From a checkpoint of a small transformer trained on Wikipedia: 21 layers, 382M tokens.
Each number is 50 + 15 x the weight over its row's rms, rounded and kept within 0 to 99. Layers, rows and columns count from 0. The size before them is the row's rms in percent of the matrix's.

# layer 5 attention key, 576x384, rms 0.0536, rows 65-92, columns 0-127
087:26 38 43 10 38 43 27 45 58 66 67 19 39 61 45 57 51 88 69 53 77 53 60 45 69 45 33 40 66 68 55 45 39 76 47 90 50 67 36 25 28 46 47 28 49 59 60 51 49 59 51 59 65 65 59 60 68 43 70 54 60 58 47 59 18 60 44 39 58 37 55 39 55 55 52 70 56 57 35 53 33 32 57 36 50 59 42 51 58 25 38 48 54 57 35 54 43 50 28 55 61 58 52 59 80 55 71 49 51 68 47 63 49 58 84 31 32 74 48 68 52 73 32 11 54 50 82 44
084:45 52 43 47 76 58 55 20 17 43 68 28 84 58 67 48 57 41 43 38 57 47 54 50 48 80 85 50 40 53 58 59 47 69 45 61 57 36 72 38 85 36 32 56 55 61 90 56 43 59 44 61 58 48 50 54 68 63 63 60 68 54 42 44 47 45 79 69 42 44 80 25 49 74 46 60 48 45 47 43 42 54 56 63 47 44 45 63 40 52 48 72 51 54 43 31 62 38 39 61 31 37 48 71 65 44 53 67 72 45 58 92 23 49 69 16 31 81 73 49 49 64 40 42 37 21 63 69
100:41 51 74 41 44 31 51 54 52 22 39 45 51 40 57 31 37 45 42 41 32 74 57 67 48 50 73 39 40 63 69 54 71 62 56 67 46 43 47 55 62 32 42 33 40 81 67 64 51 44 57 50 52 33 27 52 79 57 55 66 61 49 44 31 47 52 41 45 35 62 50 60 47 67 62 38 52 22 71 62 60 77 77 71 49 50 50 32 36 50 52 78 60 53 42 42 69 68 54 46 49 57 59 44 45 24 40 51 47 62 52 75 43 46 20 37 31 71 38 38 59 59 71 50 27 49 44 71
102:51 49 57 40 44 47 48 39 45 36 57 34 56 74 36 42 57 53 71 52 34 74 55 84 67 36 59 39 48 48 58 51 39 41 48 51 52 30 64 50 48 41 59 45 47 71 63 24 58 41 57 35 38 69 42 19 61 36 54 49 54 62 60 47 57 65 79 71 71 49 43 41 70 24 61 39 39 59 66 37 79 41 41 65 67 31 43 58 59 57 57 18 50 45 34 48 71 43 45 59 45 32 53 49 67 39 49 47 71 60 40 57 70 56 56 34 29 54 43 42 65 75 55 45 43 80 66 53
086:41 67 22 44 42 61 52 58 47 72 56 36 16 26 48 53 85 42 48 49 66 20 58 62 41 13 25 72 43 61 71 43 82 77 37 26 37 45 39 46 34 53 38 13 64 68 17 59 63 42 17 45 34 42 60 60 43 47 28 57 57 46 51 55 62 57 35 65 41 49 42 70 29 70 37 32 58 74 30 45 54 68 42 55 68 40 39 58 78 66 49 51 49 46 49 41 47 48 39 41 62 22 64 64 81 46 30 38 42 38 71 37 65 19 46 63 50 72 24 46 18 64 77 62 65 51 49 48
113:71 60 49 51 71 89 48 60 52 35 62 62 47 48 55 60 41 59 40 56 75 38 54 35 77 30 33 46 49 63 72 39 67 52 45 37 18 67 37 48 46 37 64 29 59 28 55 84 44 46 52 57 49 67 38 59 66 69 59 50 74 43 29 65 44 55 43 54 88 47 32 59 56 32 56 60 48 42 36 52 74 53 60 44 43 56 57 36 64 47 49 20 70 51 64 33 50 33 55 47 34 41 28 41 31 67 47 50 68 65 58 34 63 42 57 54 57 51 52 54 52 30 50 60 53 52 31 47
111:25 47 72 72 81 53 45 39 60 79 48 32 67 55 44 21 30 66 55 50 39 51 39 68 51 40 66 53 31 47 35 55 84 44 36 54 55 35 34 59 60 61 47 67 36 71 53 67 46 71 59 83 67 66 71 46 42 50 10 77 65 47 47 47 66 34 35 45 32 50 62 42 62 63 48 67 48 43 58 65 53 52 44 72 45 39 40 63 39 38 45 44 48 68 39 47 20 74 44 26 54 75 60 49 48 53 61 16 61 45 42 28 63 21 41 28 74 40 42 55 50 59 68 53 49 45 50 66
097:53 73 54 49 20 70 76 43 47 38 45 71 59 54 50 52 33 57 27 48 30 23 53 77 63 49 42 87 43 51 41 31 44 61 46 55 38 73 55 63 53 57 50 43 63 22 39 56 56 47 76 69 42 18 45 56 64 39 28 43 35 45 34 72 65 58 24 57 50 72 51 56 43 37 67 53 35 55 76 75 50 70 40 45 50 42 60 89 42 72 39 62 22 51 31 50 33 60 51 48 23 69 46 27 70 15 69 66 34 75 43 66 64 31 24 60 68 42 37 64 58 80 79 43 52 56 57 52
101:55 58 44 67 38 42 42 46 33 74 48 39 61 67 67 45 36 43 46 40 37 70 82 45 28 76 49 49 49 57 52 59 40 53 47 44 49 25 62 74 31 81 41 54 34 61 70 51 66 57 54 64 46 70 30 54 74 32 66 83 88 45 64 26 60 29 65 36 32 53 45 09 50 34 53 40 67 44 73 57 51 33 70 80 65 41 32 52 46 42 62 50 54 44 42 37 63 61 47 52 52 48 80 53 40 44 80 66 60 37 51 63 24 28 65 11 66 42 59 56 38 62 23 49 33 51 53 54
103:49 68 61 38 65 40 24 78 69 71 41 49 26 54 36 50 66 67 21 56 78 54 38 45 43 35 81 50 59 36 65 47 32 61 55 23 67 49 69 75 65 41 55 40 50 74 55 57 41 44 64 52 67 68 59 31 24 66 39 44 40 48 38 38 38 50 68 28 46 67 57 73 41 45 71 39 53 72 60 85 80 74 53 68 40 57 26 46 35 71 38 40 29 70 49 68 43 18 35 72 53 67 63 51 33 49 40 50 53 42 67 58 49 87 49 49 48 34 72 41 72 37 75 44 82 17 52 38
095:47 20 61 67 25 31 51 27 62 40 50 43 53 64 56 51 30 44 64 46 29 68 44 73 61 62 39 61 57 73 69 50 60 51 56 54 44 40 51 41 59 67 45 56 40 39 52 59 67 63 69 59 30 54 55 25 58 61 32 52 40 70 47 28 52 59 54 46 47 49 37 47 71 27 43 32 34 64 75 49 46 39 52 44 53 37 51 62 57 51 49 45 66 53 52 39 40 32 61 43 35 54 65 38 46 68 24 59 66 50 48 30 31 58 35 53 60 91 57 47 67 83 66 13 80 57 23 42
093:66 68 57 53 56 41 56 56 63 27 51 15 26 50 46 27 63 80 57 65 34 55 45 26 54 73 44 43 29 67 71 72 60 31 58 49 55 30 64 65 63 61 65 48 58 58 50 63 48 25 43 45 50 48 33 62 59 29 60 37 45 54 17 67 60 54 41 39 34 49 64 55 45 70 05 74 55 32 42 31 54 54 50 49 30 62 70 59 36 61 72 59 46 66 49 52 64 56 67 59 38 58 59 37 46 43 69 48 37 30 64 65 42 70 64 47 52 18 50 39 73 44 36 93 63 33 45 52
110:42 59 50 55 78 58 33 53 61 64 44 46 00 47 43 59 64 55 56 48 24 45 68 46 68 73 39 76 46 76 46 69 47 39 30 50 38 54 26 60 55 55 51 35 28 42 49 62 44 22 57 54 67 65 70 49 41 39 55 44 32 15 24 74 36 53 39 36 57 55 54 57 40 55 43 56 60 56 47 47 74 30 62 70 55 62 57 36 53 63 49 37 30 59 30 55 59 27 75 67 31 59 29 37 37 31 35 56 49 48 49 69 38 51 47 54 71 24 32 65 35 21 51 39 78 17 32 40
112:60 48 27 57 58 68 73 42 19 51 79 44 39 62 28 53 75 55 51 40 42 71 71 49 61 40 66 41 44 62 45 36 51 57 53 52 71 53 50 68 50 72 37 31 67 19 76 58 67 33 44 49 54 41 42 24 54 53 45 55 44 30 39 24 71 37 28 42 27 40 66 52 14 56 31 22 48 40 48 53 72 65 32 87 31 65 63 39 71 19 54 45 70 51 35 23 49 51 55 52 52 51 42 35 36 31 40 30 43 05 50 54 49 35 56 41 51 37 55 70 55 47 49 76 23 44 37 86
118:50 19 46 26 42 33 68 33 67 65 43 57 46 56 57 72 56 68 18 43 44 57 74 32 54 36 45 66 66 82 38 64 94 54 57 40 50 45 62 65 49 22 40 59 32 41 50 52 38 47 70 56 43 41 46 70 45 82 49 25 23 75 32 48 46 56 53 49 57 54 56 71 52 28 54 63 20 51 59 43 36 23 46 32 25 51 75 61 25 39 54 74 79 63 85 34 48 62 44 22 12 77 29 38 52 68 54 58 45 59 42 29 80 38 61 68 30 58 38 48 70 31 66 59 37 47 45 32
120:16 47 78 48 47 67 69 59 47 28 53 52 74 52 65 60 36 48 55 72 57 35 35 47 51 33 53 62 45 48 54 56 50 40 55 55 76 45 48 37 67 34 45 67 47 45 42 65 09 49 33 61 67 48 52 61 54 64 63 51 61 42 61 62 48 46 57 15 75 62 71 59 42 71 37 43 52 26 40 70 38 66 41 35 42 62 41 55 46 57 54 55 56 53 39 50 60 54 43 67 53 66 26 43 34 63 55 44 50 68 43 53 62 70 50 23 57 25 72 68 37 57 55 69 39 47 61 50
126:41 56 12 70 37 95 40 49 46 41 63 56 33 57 52 70 16 53 33 45 43 57 55 48 28 58 32 09 60 43 36 51 58 66 45 55 42 68 55 51 37 64 82 55 51 44 68 56 49 54 69 54 67 63 48 47 65 31 64 35 73 54 54 69 48 53 41 64 47 68 58 61 48 76 61 36 36 54 52 36 74 52 55 71 45 44 15 50 46 50 18 41 65 44 64 51 36 30 34 64 42 51 61 40 41 52 49 35 59 47 35 44 40 48 67 17 41 31 54 79 70 73 32 57 61 42 59 45
131:40 60 66 45 61 25 23 76 53 73 35 38 73 44 27 44 52 40 52 51 64 54 40 28 32 42 28 45 54 79 64 60 33 38 56 48 56 55 42 37 61 50 61 41 38 59 58 61 36 43 39 48 69 50 52 34 58 47 83 36 67 69 35 65 74 11 52 34 41 63 60 34 50 65 49 62 88 42 17 42 59 58 29 37 56 52 61 44 80 37 70 27 49 13 52 38 40 69 46 37 72 51 54 59 35 61 48 51 30 65 28 47 47 88 59 43 42 51 54 57 47 39 51 45 83 73 74 63
125:48 57 55 51 70 42 47 71 46 72 33 59 32 56 58 61 20 24 55 51 35 59 58 34 51 51 35 33 28 21 52 28 35 59 33 50 36 41 66 47 62 56 78 65 43 46 56 35 29 48 74 55 68 28 22 76 36 55 71 46 52 47 60 54 63 59 54 58 51 49 42 51 53 35 72 46 49 47 27 51 36 79 43 53 71 52 38 49 64 23 22 54 41 36 51 42 48 60 22 30 82 30 67 53 75 49 50 29 59 41 45 49 89 20 58 15 58 42 54 46 43 60 58 39 41 47 33 54
114:36 59 65 48 44 79 91 33 57 41 43 75 40 42 34 27 43 45 60 36 49 37 39 38 61 61 57 62 48 37 56 49 62 54 48 34 16 59 42 60 57 67 38 50 51 75 23 46 21 40 79 54 43 43 65 18 76 53 73 45 47 71 38 53 42 47 39 77 30 38 42 58 68 77 23 49 49 45 78 66 42 59 69 39 83 39 26 72 63 49 47 71 57 51 59 66 60 61 69 40 41 58 66 43 38 78 47 23 29 56 42 48 59 77 43 25 32 58 24 44 64 70 56 42 47 55 44 21
114:41 39 53 42 60 76 61 25 67 59 27 71 53 27 31 65 79 54 49 65 36 40 81 46 53 69 56 68 32 42 59 29 61 35 42 53 64 31 62 76 51 71 27 57 45 55 37 45 28 41 46 37 40 46 58 43 40 54 31 43 36 51 25 25 62 43 48 74 39 33 56 58 67 31 53 49 39 50 31 31 39 89 55 27 37 44 61 57 78 66 58 66 24 33 64 68 49 55 63 60 42 43 47 30 37 55 41 47 26 43 46 55 54 30 57 52 75 61 42 25 18 65 48 49 39 38 66 54
125:39 68 33 75 44 41 22 64 68 57 58 66 30 30 60 43 41 54 79 47 51 44 38 47 47 57 41 35 36 57 35 41 51 51 38 71 61 47 51 55 52 49 62 79 36 55 22 20 55 66 53 32 46 67 40 51 63 54 28 26 62 35 53 57 48 54 42 38 63 44 54 40 75 61 35 68 38 46 35 25 77 21 40 37 36 52 77 68 43 52 60 36 57 61 32 52 39 32 59 46 43 52 96 38 53 42 59 46 40 43 62 54 20 56 39 47 50 61 52 45 39 61 37 16 59 64 52 59
121:47 51 49 39 57 66 39 47 38 50 37 34 56 37 32 44 38 67 23 54 49 35 44 46 49 67 33 55 29 58 29 26 33 38 29 55 50 40 35 43 54 37 41 38 64 71 67 66 41 59 44 51 60 91 56 62 43 61 50 59 46 41 45 89 44 34 65 59 17 53 43 46 52 39 16 45 62 57 57 54 41 50 57 37 67 52 45 68 60 36 55 49 28 38 45 48 57 44 56 03 46 26 38 79 51 44 49 55 32 75 62 47 56 20 50 64 32 76 31 31 50 60 45 15 58 25 36 55
118:51 42 51 60 37 56 72 74 51 48 54 65 37 34 74 39 54 59 54 78 19 34 68 42 48 60 43 66 58 60 63 65 70 47 75 74 40 60 53 42 34 47 54 64 38 54 46 31 56 58 57 63 50 58 56 46 63 45 68 81 32 68 65 33 38 54 35 60 23 28 28 40 72 39 50 75 45 45 40 64 47 46 52 55 47 48 50 84 48 50 55 70 37 44 55 51 69 50 67 77 40 69 61 08 40 50 57 64 32 35 64 67 54 54 43 48 52 61 28 44 65 43 45 65 37 44 50 45
108:39 38 58 51 37 28 53 58 50 54 48 54 39 61 57 62 65 41 60 65 33 69 51 63 37 83 37 19 51 52 56 46 59 60 73 62 40 50 54 45 78 53 34 42 55 64 26 26 48 58 67 44 35 59 38 42 32 76 18 39 35 36 64 49 52 53 55 39 23 30 50 60 40 49 37 39 87 44 47 76 14 17 40 40 60 50 71 48 44 29 21 50 58 43 54 74 53 38 42 72 44 44 40 81 71 35 38 29 32 29 54 45 68 59 62 26 24 81 34 50 19 54 62 54 54 77 71 46
118:35 45 28 46 39 67 25 39 53 52 49 24 51 56 30 54 47 26 75 46 68 70 73 31 57 59 58 31 27 69 39 53 46 58 51 36 49 47 35 37 47 36 51 51 88 41 53 68 39 42 39 46 50 61 39 28 65 66 57 53 51 56 37 40 26 53 41 53 35 44 51 47 46 72 35 63 64 47 39 50 37 55 56 38 44 63 41 43 58 31 63 78 55 62 26 79 39 80 43 47 79 81 70 42 66 60 60 57 58 95 39 61 33 66 52 44 55 32 66 50 53 54 41 44 39 16 16 29
115:46 31 44 42 40 43 55 42 46 31 28 55 48 42 35 77 53 37 48 67 42 39 61 73 38 46 28 68 30 36 31 29 43 46 35 85 28 50 39 51 67 17 49 51 72 31 81 44 48 46 67 28 59 44 67 46 41 32 56 47 15 35 67 76 71 43 33 21 64 56 39 73 53 45 57 56 51 32 46 57 42 32 26 61 71 44 67 53 42 39 58 48 50 58 53 45 33 43 37 61 61 29 34 65 57 10 48 58 72 62 48 44 78 56 62 58 41 48 71 54 46 42 64 42 72 24 65 66
111:65 39 47 59 39 44 48 60 40 57 45 50 50 61 32 46 34 40 52 59 36 65 46 36 37 54 53 68 45 50 55 42 29 51 77 57 54 30 48 32 51 51 38 26 72 34 23 19 62 34 74 49 67 35 36 50 55 53 27 48 77 79 57 60 34 55 24 39 61 43 55 46 73 24 53 18 67 38 53 43 57 00 67 71 48 54 17 30 48 35 55 50 83 57 53 27 65 36 46 16 68 59 38 59 59 41 54 44 48 58 37 58 58 49 44 41 45 53 41 39 40 69 74 66 67 33 44 45
# layer 5 attention query, 576x384, rms 0.0517, rows 66-92, columns 0-127
096:70 41 64 45 50 30 47 59 68 46 70 64 62 41 72 70 52 60 40 33 56 67 41 32 72 47 65 18 00 50 59 29 56 56 56 48 44 78 50 46 24 47 45 29 56 53 64 39 62 40 74 54 45 34 41 44 50 57 48 41 46 34 50 41 39 31 45 30 37 52 32 42 73 69 63 45 46 19 56 57 61 58 60 44 51 43 59 36 43 38 62 51 38 39 41 56 51 48 64 43 61 86 42 47 26 61 55 35 70 52 40 68 70 60 60 35 30 45 43 59 34 48 38 85 62 45 69 50
090:50 55 51 53 59 43 36 36 40 32 56 47 46 80 65 57 61 51 61 63 66 85 38 28 46 73 61 47 30 37 64 62 67 58 37 62 37 44 40 31 42 45 49 34 32 85 35 40 60 59 62 62 49 46 58 35 53 46 45 29 42 42 53 75 53 62 48 58 46 37 55 31 44 86 51 63 52 52 44 46 20 79 60 53 31 55 44 64 19 29 54 53 63 32 39 44 59 48 60 58 29 30 84 53 48 23 48 64 57 12 47 24 57 75 74 55 42 42 52 15 70 69 53 72 67 62 59 55
097:43 29 39 50 65 27 59 47 55 74 27 35 49 65 18 52 26 62 60 36 72 13 34 52 70 19 86 62 33 57 45 38 75 54 34 40 58 48 44 54 34 55 35 74 57 56 52 48 74 48 27 48 53 61 42 62 30 43 20 45 46 64 72 68 57 40 48 73 31 54 48 57 42 35 64 48 69 51 47 30 44 47 70 47 44 26 43 27 45 52 42 26 47 34 42 46 36 61 56 30 55 32 68 58 44 46 39 53 39 53 48 43 78 13 46 54 37 30 31 64 55 38 74 65 33 42 37 15
102:59 29 50 74 75 69 42 42 29 47 46 42 43 37 42 63 57 44 70 60 39 42 51 57 65 40 78 76 51 47 47 24 51 52 21 40 66 51 61 62 25 40 76 69 50 66 49 43 52 45 35 40 41 45 48 57 41 46 22 61 43 60 34 33 50 45 79 39 53 66 53 41 57 36 11 41 36 58 61 32 59 37 29 63 35 56 49 43 66 69 38 18 43 56 55 85 42 47 63 44 40 50 60 38 32 60 36 36 53 66 14 69 53 29 46 47 72 34 20 61 66 32 55 67 40 64 46 37
108:31 59 43 59 31 53 39 43 53 51 41 67 38 54 58 44 71 57 35 50 60 54 65 45 41 43 49 53 28 62 44 29 43 64 45 68 52 67 56 39 64 68 72 57 39 54 56 55 74 71 60 49 73 36 54 48 62 39 76 40 60 48 50 78 54 64 64 73 40 43 57 55 26 72 69 99 45 30 40 21 34 47 31 34 53 28 64 45 36 64 68 43 41 45 47 42 21 71 45 55 59 67 48 54 46 57 55 38 51 49 77 52 42 66 24 47 26 59 79 62 41 77 55 64 56 35 40 70
108:22 35 53 76 68 30 54 48 63 31 74 52 37 57 40 57 51 40 61 51 67 46 49 37 67 40 32 65 63 42 26 32 57 50 56 32 49 64 43 53 55 55 79 34 54 31 39 65 71 49 57 40 37 33 31 44 46 45 58 35 46 48 45 64 34 57 62 62 58 41 33 49 48 54 23 40 33 50 62 52 48 53 72 60 46 49 18 64 62 47 56 58 54 38 57 39 63 45 41 28 68 55 43 83 64 65 58 90 73 53 26 60 17 51 53 63 25 79 43 51 45 44 45 33 57 44 48 08
109:52 37 43 58 72 61 74 20 55 47 59 67 35 45 53 60 29 45 67 71 53 55 34 42 23 72 39 31 58 63 49 57 59 51 12 32 26 52 46 54 41 39 38 29 69 44 44 47 10 71 28 15 40 36 35 34 31 37 74 70 53 52 60 40 58 57 29 50 46 48 59 62 57 34 49 50 53 58 72 64 57 52 56 38 45 66 39 60 71 40 67 52 50 57 43 29 58 36 21 62 55 57 65 22 52 29 56 41 42 42 59 44 32 48 04 34 76 51 52 38 32 56 53 81 64 59 65 75
100:45 56 66 28 26 35 13 58 52 10 81 65 50 41 46 55 39 34 55 20 57 59 61 38 59 40 77 46 43 36 54 30 93 65 50 46 70 83 70 35 72 45 60 45 48 44 32 33 42 60 66 64 48 52 35 33 41 47 20 55 46 59 54 40 61 30 48 41 28 52 55 62 65 59 63 35 42 24 48 18 44 75 61 55 31 38 66 79 38 48 68 52 25 40 27 47 56 58 43 33 35 89 61 66 39 58 77 35 65 48 38 52 52 59 45 49 37 74 48 61 52 50 41 71 19 84 64 34
095:58 34 33 63 41 39 64 57 56 50 58 35 64 64 53 76 41 64 49 61 52 53 50 62 81 63 33 43 42 47 46 65 43 38 59 41 62 52 46 42 51 56 55 39 47 60 39 37 70 38 42 69 57 37 62 46 44 36 72 46 48 35 53 55 19 62 48 66 56 33 42 25 43 54 19 48 43 53 53 74 12 66 56 39 79 55 46 69 56 59 48 61 75 65 62 64 48 39 58 50 66 51 21 40 58 21 76 67 32 46 46 57 58 50 52 65 66 94 34 50 38 39 45 37 33 42 47 48
108:67 40 38 43 59 39 14 49 34 67 35 36 40 32 63 61 54 56 61 40 55 56 33 46 74 50 89 29 25 36 84 52 40 37 22 67 38 56 61 28 34 78 33 36 70 62 47 36 50 39 53 30 49 24 43 42 57 60 74 54 63 43 52 50 30 66 59 13 28 42 61 43 57 42 33 57 50 26 60 32 55 69 70 50 29 55 58 52 43 58 80 36 31 68 26 72 41 57 59 37 55 48 42 46 28 52 67 32 23 39 43 78 50 47 59 30 44 77 20 56 55 75 33 65 68 81 15 35
111:60 13 30 47 39 58 60 55 54 61 57 62 51 49 60 38 62 37 34 48 69 47 38 46 45 62 63 61 18 43 49 25 57 74 43 69 50 56 32 66 32 49 38 79 64 34 42 29 45 57 39 54 38 65 42 35 25 36 55 71 81 59 58 57 41 45 68 39 47 36 54 43 66 28 57 47 74 53 65 26 38 47 71 73 70 56 72 76 63 27 42 26 39 44 46 74 30 50 41 57 66 50 55 59 38 45 50 71 51 67 35 29 79 39 69 48 55 63 32 60 35 56 47 70 31 55 68 35
099:58 80 44 62 56 55 36 34 65 75 50 62 42 54 57 48 53 30 55 37 53 27 52 37 28 68 43 48 80 46 46 55 37 58 61 61 76 57 27 59 73 60 40 41 50 50 39 53 58 58 59 41 34 20 55 30 37 60 60 53 65 72 78 77 33 67 80 68 55 55 51 44 62 58 68 51 79 65 56 50 35 41 64 62 51 64 31 49 56 40 55 42 40 57 57 66 48 49 45 17 23 52 83 61 79 44 60 34 50 53 84 28 46 53 48 76 39 34 33 55 45 44 53 63 42 17 53 65
120:62 42 52 35 35 53 61 38 36 39 57 54 56 05 38 58 51 48 43 35 37 45 49 47 51 31 29 51 48 53 39 59 55 27 46 51 70 69 25 74 71 34 63 26 52 61 56 45 46 99 16 49 35 54 63 49 40 58 61 48 76 57 32 24 54 55 60 65 68 53 65 35 52 43 58 38 59 41 58 67 46 57 30 63 47 56 72 46 75 36 32 52 45 53 59 63 55 25 33 00 34 20 48 37 21 37 47 65 60 69 29 45 73 76 53 71 60 62 65 50 42 35 29 66 37 59 54 52
110:54 61 66 21 68 56 55 60 26 68 28 40 27 41 84 36 67 62 44 50 43 52 63 49 36 47 47 36 65 87 47 52 28 67 46 47 26 64 69 41 46 49 48 49 46 41 52 24 47 30 60 65 45 41 52 61 77 41 15 61 32 57 70 59 39 43 44 43 57 28 54 40 43 27 58 25 55 55 65 44 61 45 47 59 47 25 35 54 62 35 26 47 46 65 07 23 53 58 49 52 56 27 33 58 57 46 53 40 54 77 72 35 38 47 39 47 39 65 52 50 53 67 35 52 65 48 60 38
116:84 40 39 52 48 55 49 38 53 40 37 54 64 62 46 30 32 38 41 26 68 67 57 58 32 65 19 45 32 35 30 52 64 59 53 54 42 79 41 42 28 64 53 62 62 52 36 42 41 63 60 54 34 48 36 76 48 26 70 52 73 46 64 35 51 40 28 54 57 44 50 41 71 73 41 52 54 63 55 48 24 48 35 36 74 48 53 10 30 50 40 38 42 64 64 59 29 65 40 24 36 39 51 45 64 62 52 58 33 60 43 57 49 45 08 55 66 62 31 47 58 19 59 40 40 39 63 46
119:55 60 29 45 49 49 94 39 53 65 58 68 79 45 52 43 79 55 68 40 56 45 71 46 64 38 38 69 44 35 49 68 59 41 53 68 33 38 54 35 58 42 62 55 37 53 42 57 40 44 42 27 51 35 48 57 58 63 57 49 54 64 69 33 49 52 53 46 43 50 31 48 39 45 63 41 67 52 30 57 23 64 27 32 34 26 49 54 55 31 56 30 70 45 55 16 56 60 50 86 53 63 86 81 47 36 47 61 29 57 64 36 40 16 41 60 49 64 45 15 69 58 54 69 71 52 63 78
120:59 61 48 30 58 59 42 64 99 55 22 54 41 64 41 37 48 44 37 46 45 42 60 75 47 38 39 56 54 30 42 26 47 49 22 32 58 45 59 52 57 90 28 64 82 71 72 44 31 38 52 27 58 39 28 59 49 52 36 27 33 60 35 56 60 59 35 53 79 50 50 37 51 54 38 78 48 41 62 42 69 70 46 74 45 39 36 70 33 63 31 60 39 44 34 70 72 35 66 51 63 74 59 25 79 29 41 52 52 63 33 63 51 39 51 36 67 44 74 19 66 45 16 80 59 40 45 32
116:45 65 33 59 44 58 46 52 60 64 38 87 46 33 36 26 42 39 50 71 75 44 67 62 63 38 72 47 61 60 32 42 67 60 28 38 32 58 52 43 61 56 55 47 52 70 46 43 19 53 47 42 10 55 35 50 57 65 37 29 55 52 22 67 39 25 42 57 51 70 46 55 72 66 53 56 47 37 65 37 84 49 57 19 68 46 37 41 38 44 73 41 63 54 66 31 43 17 87 31 64 52 61 64 71 60 47 61 46 51 48 62 43 27 33 71 49 40 60 28 79 62 54 55 54 40 25 60
110:63 37 33 65 63 42 75 59 23 38 78 57 39 52 38 47 72 38 65 50 53 52 66 37 50 35 42 50 53 24 47 54 64 43 38 58 50 12 45 44 57 48 77 48 66 43 52 73 33 23 41 59 49 33 62 41 54 32 53 67 51 76 60 61 25 39 53 45 62 71 23 56 48 55 76 68 43 37 44 43 59 40 46 41 84 61 57 36 33 67 59 23 65 36 54 75 52 48 39 27 29 27 41 57 34 70 38 70 75 56 56 38 56 29 58 51 69 83 64 22 52 36 50 48 43 34 23 78
111:59 60 58 38 65 78 40 78 24 50 46 55 38 29 61 45 21 60 59 53 47 61 49 47 43 18 63 42 76 45 67 69 57 61 25 60 73 56 52 30 36 49 71 52 64 67 50 35 50 33 62 74 37 55 65 72 45 58 41 42 43 70 26 35 85 50 53 51 38 99 32 58 66 41 48 60 41 62 35 40 84 48 48 75 46 72 14 40 39 49 38 45 49 55 49 20 48 60 55 11 57 44 49 63 73 54 56 12 56 50 63 55 41 55 35 50 38 64 53 38 62 55 57 50 51 61 24 73
116:50 71 67 25 45 50 31 59 28 29 84 57 73 07 74 44 40 61 57 25 22 40 10 50 54 43 26 36 25 49 68 46 56 56 61 61 39 35 54 25 55 32 51 51 58 39 70 63 27 71 66 33 40 70 32 40 42 86 63 34 60 30 78 46 69 50 65 43 44 76 46 65 65 42 52 42 54 35 50 80 48 64 52 47 58 61 35 27 56 52 33 44 66 47 72 66 59 56 48 80 57 67 64 53 61 53 43 48 34 37 32 66 50 49 60 55 45 17 54 38 51 54 46 70 50 31 56 34
122:40 65 52 38 61 71 41 30 49 37 48 54 50 47 42 40 30 73 45 37 32 70 47 63 48 71 64 77 63 32 42 40 31 57 46 40 48 25 49 54 38 57 79 71 59 25 67 16 84 62 75 29 65 48 49 74 41 64 69 57 28 64 39 61 75 47 40 67 58 24 59 43 70 51 38 69 44 43 35 54 44 55 37 53 99 51 39 71 74 55 39 45 18 50 53 50 41 56 64 65 63 36 59 51 52 51 33 24 58 60 36 66 68 39 50 73 76 29 48 56 56 59 67 73 49 25 59 55
116:40 21 71 32 46 26 67 77 44 31 72 24 58 74 28 60 67 23 63 43 63 64 20 42 38 20 00 48 31 58 67 45 60 46 34 66 42 61 64 41 81 43 57 52 60 40 34 30 43 04 78 50 52 76 44 39 73 45 50 53 80 47 34 41 61 54 70 70 53 49 49 36 59 62 31 38 72 81 59 50 49 47 79 77 62 54 82 62 43 47 49 34 39 70 38 39 35 48 33 60 22 46 51 37 50 48 44 55 47 57 53 35 43 68 67 58 40 46 21 60 45 48 24 71 61 38 80 68
112:29 58 36 61 68 51 46 65 45 30 38 56 63 34 56 55 65 66 47 69 69 49 52 47 30 42 48 44 46 59 50 72 59 27 55 62 66 66 58 79 22 39 35 50 58 47 36 69 73 54 52 23 48 25 26 62 62 71 25 59 48 43 38 36 41 34 53 36 80 41 46 57 65 76 50 74 32 67 54 32 60 49 60 51 53 64 55 39 17 52 49 20 31 34 43 18 48 84 68 52 29 58 48 49 64 64 35 65 42 57 54 61 29 60 74 32 72 20 51 38 42 52 71 49 61 43 39 40
112:64 47 61 27 40 42 32 37 20 57 69 51 62 41 71 37 40 54 62 61 55 38 50 30 48 69 50 36 45 53 67 35 46 64 41 49 53 75 59 18 32 76 58 55 50 58 69 56 61 47 43 46 37 57 87 54 31 38 42 47 60 61 70 47 55 59 41 37 64 33 41 57 77 45 40 53 57 48 57 25 78 36 45 23 59 83 58 15 76 49 54 58 60 45 54 34 31 29 66 44 63 32 58 45 52 69 47 48 15 62 41 50 76 42 59 24 48 30 35 36 60 30 37 73 31 41 49 70
115:55 50 42 56 43 46 51 32 58 43 58 42 42 24 71 33 71 53 36 51 63 20 65 51 53 67 35 42 46 48 28 34 44 42 37 65 37 55 55 49 44 40 50 31 72 40 34 74 70 70 61 58 15 43 40 36 67 55 47 44 65 52 49 54 72 60 63 62 32 69 54 41 64 65 55 79 35 55 38 30 57 43 73 12 52 29 63 53 63 37 47 57 56 81 70 55 54 36 36 59 45 36 62 62 69 46 55 41 52 47 82 38 65 66 31 74 40 40 86 43 70 96 62 48 88 37 36 45
108:65 28 72 48 54 58 65 50 35 56 53 48 61 46 29 62 56 38 68 52 75 31 43 45 33 47 50 66 49 58 42 62 46 50 39 51 35 59 21 44 69 56 36 45 55 35 62 42 43 48 39 51 68 43 53 48 30 26 57 91 50 56 56 66 61 22 58 43 63 32 50 19 73 23 31 57 60 66 29 46 13 74 47 24 44 42 53 70 59 33 76 44 72 69 44 60 50 57 52 68 49 62 55 48 17 44 72 42 16 73 29 44 52 37 76 64 73 49 26 49 40 32 27 47 43 67 60 42